Part of a small language model's weights.
Size: 20 layers, width 128, 2 heads of 64, MLP 192 GeGLU, vocabulary 2048, 3.12M parameters.
Architecture: learned and rotary positions, biases.
Training: a variant of SOAP for these matrices, 144M tokens, 4398 steps.
Each number is 128 + 24 x the weight over its row's rms, rounded and kept within 0 to 255. Layers, rows and columns count from 0. Numbers have three digits each. The size before them is the row's rms in percent of the matrix's.

# layer 4 MLP down (transposed), 192x128, rms 0.0802, rows 167-191, columns 0-127
106:141088124142116129150112147131146121134097151124111094162094155106106136134136140095111101086107153165150152124130108137168094114145111108134152086177112090120102150141124149179142114084135068133140191138121144138135127117160147116141116127118104124136141087127090144129159098133163116113139126135116205119088144112166148117143155118176124131124123132141104102102138133155120174143149
101:162156123152116113147126138127130106151139139122124189119102174130131181178118133143133128155110121114182155153110118100106166148152162127137134126111115068098082105122163170158125135124131079121112141124138130130130095165136100093129143133173153134124118103128074111136122141123129153089105112127153120133083178107132084165134137154121104123095128131131140096151135135136084159127134
099:154101131148093124142117150139118077168094102120108094104089115175134087126184132170150094116126153121131091134150131148096135134141111145141103131109179138091128133103075102101139141103134126126124119107103119123091142139138114092130150129119131160180131108098105119153120117092131139132131180140143132115133127119047125099143101141121079106091123130133133153154093137115149123105116
109:117127139122153153130139122164166178100134121093144126130140133091118138152120110175105138123096181125157126159116134116125100163096105159140160079113118132176135125143143156128143121103159149209137149116116151135090151130108166120114106134122129113084153094110110132158158109095127099134132149144150139105091161105171080131108090151103131126098116118138159113137097138157130113131102
102:143162153165160115150116104124084119133069099119140153120127117134132057129118096177165119108151145137131114152137149136125127096130103120156157088160111086112183134138131114093140131125119123079130130134071138141152150119116156127162129121102122130113157089176119105125112124153113133108127140162134129137095151084114098138122100169127110131143115130165078089132115100130090124106123
096:112137124098145124131119173124141173121123175123150124157164144151158145093135109131166120113126112092144160129153134139139118155099147138156138158164074133163138140141124117063109098136148151126150114150118112156171121131146129096152151130150135120141112116189161133134102083086151116131132142154099161137095132134106128113144158119179064131100121087153127146117152128176122112119137
110:144134105186090093124106140110098125131166109104132127127084141127135115125126140070151113136118120137097134150105161146140149149104130112151153144163162110087102125102154134120167137141121159090128056123146112117126105078098118142072149093138135105145079153097144143124131094160114083122128146149123105153128122117125162131107096122101137096097130162162116154131129152117132159135159
104:152130133108144106141126093169087124118134125117147148140152148110132114138165188108143113144163157148148150179138183112116105147082112138129145141124098114094144132140118153132133131162141133201133147128140149125124112154144116092163116118098093087112132157150121135103164150125139142117146105125111091112186130124118155087118162155100182125131135143170166145147134091104149129115113
115:127119141103135164123135123100088141121141162154104109132144113161144078130165164108113153143114145136153110138173117105118108129157097165094132128074091097082119128118159138162139132107091105154128119120126105111199096101164122076142122086123123110129104107118144148109149133070118127125135131121125156107112132175126108117103163140124132115134123152155131185089140120151151131099143
097:121148090149080152124118119125153129107148121183110118156139109148138162119128133152107101155134130114118155111088146138139112155144163153136109118154122113082103121144137172154074138130145135104121159104141143150143141140122135113175121129110110145113075142128143115115116164106146087147096162085080129165125110118110102119185132148141111141121156097134078112103100116169144157091169
101:151091106160129160149130109109121160101102123142131129110097120130182140110173143111140134092150107136136125165109165138144171177080145127156154123153160137140144112106128132118148139135175106185145127124130109119180119159098147098083141107125145121092138126118106135134108127077122112103146163117134105121137158156163086140088109148079160129151144161125116132154116115095115164129146
097:131152141121133131138131140142174108146119128172109134123147078099125135129104117130122140124142126075116116121134153127144110120125120164114153121131144142188131174147146135122118135091167112129088093128156134121095155163163124142093197144123112154107152109170129139109124133110087135131113118107129129181144160093072102131116093117115133202133132105161127068137154107125136115115142
097:100153117145141149147115145133119102144068116137125125136117086119127140119134163108129150087115138133128155122116134146107097118101157084158146142107147088118118110092111122115127118103117139169068143183118109127114133127123123163105129089116154112144156133132153158191109152131069097126115120148079147131114111152185137118129146092152098122149121123109107125076120149138179119163097
096:130128120126119122105135113133060112092155135173145126100138139106148163112135134156085108119112130112134110107153145128124092169094117115126081145108116145126126140110086134165111121132160138154146179117130155140101171153097100114135114123131098112109092157118150177165143132094128169151140183167140105102101093148088127121082117131129143086133074145134111101118156132123131143132147
104:133110137142145183117124118130099156100101170113116137111107161098142146153094146095100098146126116149119147121116097155129153139096139135134099127124128130122159139106079127139162156119176156117153093190108077108124118141160146114142144149146052165158126141159161107123085132114134119137108141112159147167128134164112128121107091162156123151181122135138160137120137133101116149128118
095:133128158117130130112140115096153137101092146143099118109062131149130152171127153084192138133132158112159128130152138128114123121075161168160124139157140107122097093129168113115123162137136119140142175128129121174154148173119117130115115158129135136133156117131138125098131158161129117087120108133113122173117125146054100117153146099144097109122144114095091103121131097146126091145160
108:158124112099149127140159155146117124108164101121104114094115152114155119159132088110166111117127135169092102121148137080142088093140108132164120156079133095104177156110135163125130121134157101133127067133125144121141118115113169120107091192139147126135137129116113148131111118109147142110127118093089114152139121142086076137152121140122149165167125128115106121181123121166136162104146
113:137097181131122177125090160123127126118128160143101098138127125104099113181124071082148133125156148138115106124135119136154098152149087122112138103112135100152122142177102094154169104127114121154112107112126121109115167116118114134092161121096145110142151144113169116151084085121094107124155133133123146092141136153138135165212126105164117122118109098103144125137105128133120109113132
105:141165157140103108075147135113114113098144133112139103135119148110120152112097127126087136142087113087097174141129101119102102145134099083119087109140106123185126142095126144103149176148096140171126134126125128173143075093121114108118091106128139137103109145147165120125146089073153120101128116104167170167130141146138150106155130127090083163123113139141118142110133110146127130142134
095:112132156119139133136107156121086115097126132129099131092179147166122097105144086151173127165139127134165123105159141118158085116134096132123157115119096113134097144107109088149145119115163149137104137164104126092143110161063125088178103134097136122082151161158099151144133144128142118127169122116099129159118110135130094107133177121122159116122124142139161150106096140104140136141086
103:098128157107145124153128070155147159159121157141138145073173157111126155130144113078102186148131120130147131143162097137142124126125151157161182133137113152145180119160129168133140121104140140151161120161134068147144116103146113142144131127126143111122099127109090111095100116124119155105101154119134143161117113152102147182106142115137116132118133104087136127135159117138149150103078
089:154104113115120101117115173169124141135130132100136115132109178161149150153105076187103171147126133107105149090141107147149094080154094152157132162150139141091140076120161172110147116136094175122103138118117113163144136133149150133129084138135108176120152128115134171139097125113113140128153097118149157150118118140151111133118171137123124097124084136108109162120125138106107144150129
096:134113154137081124081134131120158149163143114147089139094097122103109134119106188129103114123133182137105122154069133143141112101140138179110116103147101163189137137116166160117096121159089131133127112115133141132110106096084166114115134101178147132124100116132101137128157110099149125124152160145128120106097117119131105089135125128110154149133139114143095171150128105108147112109172
096:092143125151128130128101146157083157152136153126139116111128107119163129140159154136164077121083127105105134110146136172117154118136154160146135096129091104139120196125080160106114129133107142126154114098158111118166042126164113125127112180126134142164143138087144119095116102076147138112110153152136125107125130126144125100114118132122132152136139163118139139131119172165159115121145
086:095128137151118143154085157140101127086148084145140136098105129127142101155086113169151141139141166135110114157111106159107147165166089156158126127163111144091107124141140129151168127158087129111147113095108130111169152122137110108104153145150122137131124141085130095165133151109095134132141128139127145139134162072144122117156135148108095136164079152085132130084108148157156106106092
# layer 4 MLP gate, 192x128, rms 0.0815, rows 168-191, columns 0-127
095:126120111103142128099138194125145090133124085120125185155154108098127112129106124139141123153109126118124120159135131117124134133118122085122147119143143181157112135129122111152142102157136126151121129125112128161123140153149134169158132108138105119085090119101124108152112125124132174116151162131124118125220124081131146180129069159122158105151104126142155119118141114135097121079181
100:111123132122118135147117155127118155113097094093086127136106125139110083140083150103148102118092123120163143145149154129119138142106139127122129112106113154128117120140139134103144111112163097128174137094123162163088140158128115175145126136133160097138148126121131142158109118157144131164106162129104146156151135136088096096171077074126063163130128103096077100128118112151125096082136
095:160133077075137115107121179091149106159117110142091093114118133132117117148146119119116122153131168180140093092140114164127116174145123102090142154107126104099148144112131066172119119114092148104108118115106117148099125144070110105097135103135110161126118167102135127082085111131136122092143150128098154134126084151148140129129143109139140134147160137136115125131149155139124175113109
106:103141108098133154168102088154150113112152127118140142112142138124139113134148094134150118145134149165132131134187115156110127145109073124134143107143186179120125108138153130160145117113146148123139179118149100115130119100087105154135136098125116130179153178132119068127132102152107177157141106142142137146121128144110131066140138112122132160165091125117130132094119090153157109093150
100:137104138150124144149127134069134123114128121112121147135119132122137089154117107148167091148126150189155092121113102145109108134102138140143143145131095100125140132151146142183158155141105135118098107140096152134123116143123133118114128173073147117122107095172132130086142124147081152117097100103121140076161120083112116151099122118118156101142134156152092140130140124081123129119208
103:116153157168123126150126083108134117105111127097127152107160133132122104173083150098151134120160159115145137126128147115090111129126125129122117098147061112152126078145119147147135158121133145103110075101091097108166089143141149073126129103119121118120166100114150115162124068141141134152182106100146131152130119133139106131116139095138183137131151145086143134160153108154127133120108
108:143130109122139160137093080126102118150142130097128097157107116087169111076134155132114124129128129126143133137113171085086121159133118122116096144143086129092099096118138102110210132121175127117083114168146138140114134155107141078147116179134099123092095128154116156108121138120128141123122126104134118136151165119141119132076128145103173167123124133099167162127131151133142129140140
106:162158116126181133143150110126131113133149092080150132133144101139107126175193123120133101158115110133105086193166128143128101148138139133135161090176094119125139165124096157128117106123110127146134133144115158189104157154115144119155130120131147140172142161104144110100097158085116107131116133126142131134130133132120107088167139108145135109110108172129147129126085112123146093123086
101:107112148144121173151143166110147137137141121184148194158172146180114125158142136131110135120123185154153146139098169144149131131131148135108112142154145109133165166147140125094104122075124159150127118210136097092147138127120077122142100125141110159119141095141117117129128118131156109144143132116146138132103136140162136143155133110107157091153086142118130120127157103124154138096135
101:139141170121053120142139113119148147144131169104133120104126122148113141109114087121126149153136171143178113099133124196128126121121094143101081154134165137100152148136094092109121134128157173109083127128123101151122112204154096117119103108122144140139122137150153126113117102152142126155135140107096164141153165127118111062121112113139101100103117146153141127117111128125132110111157
101:117131134134137115171165118116134108150168162139153117122132147099195155105116141157110103075163127131154137150119088126144105125140115149126089116083129121094200117092149157169111122148146141112121146128156093168131107129074107122087106127147120139141094122111129105118126138151127095133116158104110179128165135097121134141127114129152138154099144108094166163127137149168141147142121
100:119129128132150142112105105127111124117131120141144121118118076147098156138153089137120091134105142134149105157120080155143104141123111134097145145180108118120149117120178106132158105173115126116086146164129138160103108135131115099092162109132134122116085111150088087150120140133124113168100084165115120175150142135133128124110075145132097136117134172139101165131127184066116130101104
103:123110128158172120132146110161157135126110100134119131138130109116137091135155091130094179170129140141126118136093153151102153123119145111101159110129135101097137161133140144106162156109105168082138133126150154146101063144150125118113115153104136125100116121131167114150095090180088129125170146122091106160097117092138139096148133103108133151133105151147106154147137100113164164082162
106:104104142106110170082158087117119139111156113073124127135167118143121130159117157139114093125117090149153153100165153154137148075131106130134163119109111117109116148130122082165169132176143138084137080134094068095118116125139128201116139123124119134148123090130123100166130138128132113097126102110112108149135157124112140131102095137152105163130126136114126147117145122124097113148087
089:142107130162161162138137149119114136147143120100148084124139107120086149167152133121154104151169118114146108142118107142177114094142128158136119090170130155118151144087124126128160144094095134127177153171109108106085108121110114085115167124087114121139157125134131120134161145153137159105143144104115126151133124094168133100077085165145123147158117185096118134147106111152110123152117
100:126103144122181113117095107147125158160168113156120133119121156111138107145139157127153125172137134116171127129127123093119134176166143135141154147101126120106116142124117128160154091127114158167105129094125155139153158108159137106112097155162126113114128185139119164159072093115124117111131086121141137095129064105131124151117096118112115162119144132136130177117152177101125118094173
098:101105133096148139103145132080099150092084120088119097101124111093126122147119124113144158110136100134133118129124145126159095183145106128109134153127159070107112134122087103149177122135124153116160093091139122148122148158119125121078126131140157116115176142101099108111062117143143121182132147134116118152117146160089153110134112074162110093153121101128138145121118123131142096138125
100:129093180110085133073093107107143150130175169148107125155123090100109102114104159136152122138146091140080096129124119099134142131112099123113161137114127134129112116122142155144101152141085121121140152159177144137148140128063100130118126120113169097124098142170127111126074122129107117121142123115093192121132126107105148099118115137130173135114116108109139154167116100135093106125126
107:135093091136084122167102129079087109145157089126092074094106131097148090097158099145097143117158109144131151133119087119127144135137156121147112120127077128126121128150118118123132092111145148100136157133092120126117104121130160136092162170106152128098154111167104150141159113182119114119124124124150161156139080130135142156163155159121140159135117145124117160099104152103117161139103
100:133077146141074119139124117123109136148141132115181105122118134153171120113143169124155100090090136151132104106141146139149115156132098102082109115134178074130150142144132101094075109165150146091108100098138141127079158165098123130095123119126107132146124101132154144129122125162137132152160084130095138127164104120153141095137127122087119150127109146141080115123146133168142136122164
098:123144093141115139162114131128084136129132133129108113187111100085127096125086125134101121148093158140134136098117165107134134116100125129122166146118091162144129139149120132141094112121115154163119116151133090101144143126151100144121177142122168115142133070133149128132071108127172135124127127134120161151086098152143140157104091072094141162144119113098073117154134112111166147121164
096:118155157150097164171136187118110133110115112154124111125113135129092092118126145125133115117143126146121126139079141180103129116120106142197146164133097114138118138161140105119145120121118114134163158196125151113141122129125159123062117138151133153111115152107118088141129113139107161119093136121079133142091173081141101133141090147126090119150111163118129165131095131158153142115131
102:125115086136092103102122139097065097154166168102134093111119084107138133120131116142103077120126161120154093102068123145095133151122121143120104119074083150135110130100131123130135137161154164123111160143143100095135145127150100169139117133118109082098138103118124164123146141098109114110139098101091088144118118141139142160135135139152102127153094119152149107100079114133132123114113
089:162127077117133159108150120106106115158074152141103130126148157172142161127156112112115138126113114148114124119137099087149076068155100091151099144144129125154130144135141116124102134119159131150132097105125135135153108117115215137134092126146116143117143129144139126119111105156126162133122090102108129113139114184104118164103119110155128104135077143134099126108151131131148174095171
# layer 4 MLP up, 192x128, rms 0.0784, rows 168-191, columns 0-127
098:151172149165137138105125158136150119151097120126044138125148091118116108177123093135129166104070162133148178129088139116128130134194166100138105147144111063128158105126122136124107144135124118091132151115160132139106114137115168151105105157152132120158135128085133152128120141113126125126118133093094107106144136100117105139127114147165141137103153107106128120156145134085137138150132
093:139152134112127109173102126170061138116136115118138124137151108129143114134119150129147123087146148113107128140147122135091113166149106154115146144135142120125177113130174082173125104102098076130140108120128144100126138125118159110150179131121159138105086098126144125135081139125149114137113161140150125138162211143110106150148108116114102128138093127153147171110137172150117167097135
099:153138154103139101128131122163133098134132180125131108104125140131133152126112126128154130145104115086124087113108131148077121138148128154146082124131130096168127088111165133137151147086141134149086126171111113091139162117094130076101104079152111123077109120158166142160135096137172120110160145096108135112128091128114104123149115119145115184086158133142138111143114155150128156102105
103:140154135126091153122090139121149123142189148177100112147102127110134138111089160115149087126145145140148134143125177137111125103132129128117174115128163145082144164116102153124106174119114142130152157126148147123119137150106137098105162141117133192157167166137151097106124119135148132147146122165151143105111092124157142151161174089099106138174117079148121146117104136144088130129132
085:112107095127111131095139079155129120118115144116095099084167157166100118128136114117104126122126113123105163082122119116117115095154136132109107164114129095147138147120189144141114164129074075127103170128141109097131108159137096112130088135171133122167154115139095107145152116129132115110153117130096111090131137079137086145115142097116137117179167129146148142116158181127122151124128
108:108114152140119076138133154103162165117111114115115080128101145136136139136098160073131106143085137125118127116131113134214137145161078155145121172144118157108127147090113112146132134133121137122138105131115124148097112108133121138107163142155149146136161150106138128147123085134138118119147177101114138141083140103090126158111141141141131104118146136096159158167201116107104150135152
105:120103160135116126138157141162145125071124121155153125140108160087145122151132135118086167159121165134134078129167124127150163124150159116146149128129094142113158107124137166139140138101132119134142118126136191171127069137125153102133131153099132150148142132113187143101137147133173132171151124131143099125128139112113185140094131160112087139170134130128145109139103129098128130156071
120:086090134117099114122113084091108096120103133099143118130095116104157122143162101116118139201159115160134132124106089162125143159102115140128142125142151145151098108145090183149164131100129105164114126123130107108155111128141098101131131139109139135188094125113096100115122125113133148112119097091185082128138150161120158120112114141170117167136102117140118139115152172126138139157149
105:096133152124131130116100124147090114089140116140043105123161113122125148097094125109101134122118123128152130169114119096118138097123163121158124119129127126129158134157117107151142136148139098140056120120086108106106101111111143140103162115176139076129136168121077140128165196148146135146091112100200131138140161107111102137141109154130137122139139130144148150146129123130126137122119
095:150108131162147081119103120174164139105092155152162098127142153117183086144125128095118136114134127103108187144091131106138128169151142133164156140124142125160130130128124116132081132081106150110103132096152110150137157111119144169115114125182108153124126065125164162152107105138118108153143126151146148138140138095130130138096162146146147151133112143158135145106103086152107125098144
092:103109159147148131174112137134152101174134127173142160183149157111155126146136141128132145172128087120114163113139104125091139120087115142171130171095129119148120117111115102094121131122094110155157117119128148144152169119149182156102096107141100102093124159129125095134122115091124136130101098129127120105201123184123093103127143143104127150127120081114137118118153122113128151155132
090:130087169132115131088137136137097097096141062139152136140116109110121130110162107093113149141091157123123138108133121122176113140146106105103107113097172135097132185126121128103129157129130111117100117110113151093138113152076114145166123133134147111120128168110101146129109132109103197116157120173142128109104133103147105160093106175117148143122170105125121151162135157113084136138149
100:136094117173068102109123123133112095146106140143143115176132114147166108147174136127133088159121175128112165130136139089090134106135106127107139180085118133107097109143121125122140102148144122113146125135116111133153117112152146187119108103156124113111121100119114124106117072177101112129107161109133125103120147107142113122145099197152133147162101134111154154164154158130120152136094
086:154168105107200130132131149137097136125167130139148096145157125154128112089148137087157137121113119147143117086093083165130098125154165107123091118111134094081179112103109137092137157159144154138177106153125132134114113146127096150117075112158080141149132172150163106125129138111162153126118123135157134138139093123100134113138132130131121126116146157172113146083148102127130134122133
092:129114150132130125131135100120117132115138138158131113153097106106113163138094149091104202134143118150123112142159079137109091146076145077131194137118159111134130092118153129084124152157152109115116143108155128141134126154107131110166152132103111130107133132116108077126121142100128118159106092088132140098148141145144136103148145158169144129161163117107160169150116134096179145157130
099:122130111108130115119104145137150137133134113052086169083137175135157126126150119116148132095120147137156136160109105128124137106130109113140117127111119121126090149128117124123151116113109138142138123125154107124124113083093120102102126173134153187182081122131063151153148119139146131112125110121159134137158167113101138134109122134093136119169122178108116134179133117165127193166114
112:137140170120161149110120149137161135107166107149111118107184099142109101179156125134169126126132152138154162155142091124139121160133114130162119086133151107154148112191125146099116096116109105128135094103088153148118162129124133148114151102118146122097153142125180124167130115126129128123115142136135137112148109103151152146138123110140164098071134136100143098161055154150096121110117
102:145103134095107149122115114154145124092123154128120114152110139127132107103121152088119104154093144107129134127122090087106092154098169121111143130090154108169116139099182097083115140104110145117133153093115139156136105109133122104106116125153161125144164124186160144151154145119140126137146120130104110105127139138107159195116104145105141161071096110155138159135165125156154164085127
105:147151117140141139118123139176131145139146134143154147116106120093118119125121148181118155053156158134114121118100154126121121120102110125134093165140118105117142122140117197150075117101105135149134111109145138125096144080139163128139157099140132109099152161150139119089160156134159150130091095130097167150191130133154104101134126108128082119118157104127135107110107076120090134135128
098:142171100150096160080145126121159146136117173167155152133106085144118191117104123130116139121149170139164117129141116147122149108127149107165120165140151111111107141126150132128084126136119162142141129101141091153155090124125123121105198119102115106118143094135107117111138100118118103148137129108138145099145129162110185131159178108127150142104107129161132130111122174110098145091087
098:138138118124123126114117149134110135153092186135154133089083106096095166143090157145164161097121164149087110086130101117128126098086114132129130108157105171081125089150108159172135122107129156154141122120145079185146153125123151113120158111114122123127138122124126085120155162157135123129125135134136116115148116100081177155117072124122092141109143156113139120149132094107128120128118
093:096104120105120123154166114128148092076160122090155148134086113101106140164091095128123164111152132169105088099124149097121122144112136095168103087115123147116173113107140069149159167074163153167116117131108128131134115134171128152157125147129118142126132123157119155119126153152161150103088130128135114139178112132150096142127127172129122142132157162126130151152114113149149111144141
102:089136126138112133157172137118142139131120109136121148118144140128122136121124116117146131133101160093129114129130180156181151103126174130124119094094155135143117145079139052122094098149126148115169140158087102133188151117123104107106129101100144127128137135095143155117160118182096134119112127126151132139116100132131136103093134121097104164117152124153176141112181073113115121127094
090:167129145072135083122168152128130149111134155095125135134124133114116104086142134102137155066150101113145136082136159114172138110139151124081117113098126143140187153139141130095083122087135082099106099147144146118136096141144100135131140141085160127094117156126101160136121088090143125143077106105138135115127136132133134142134132119124103113104185108150109116120132101094108126153103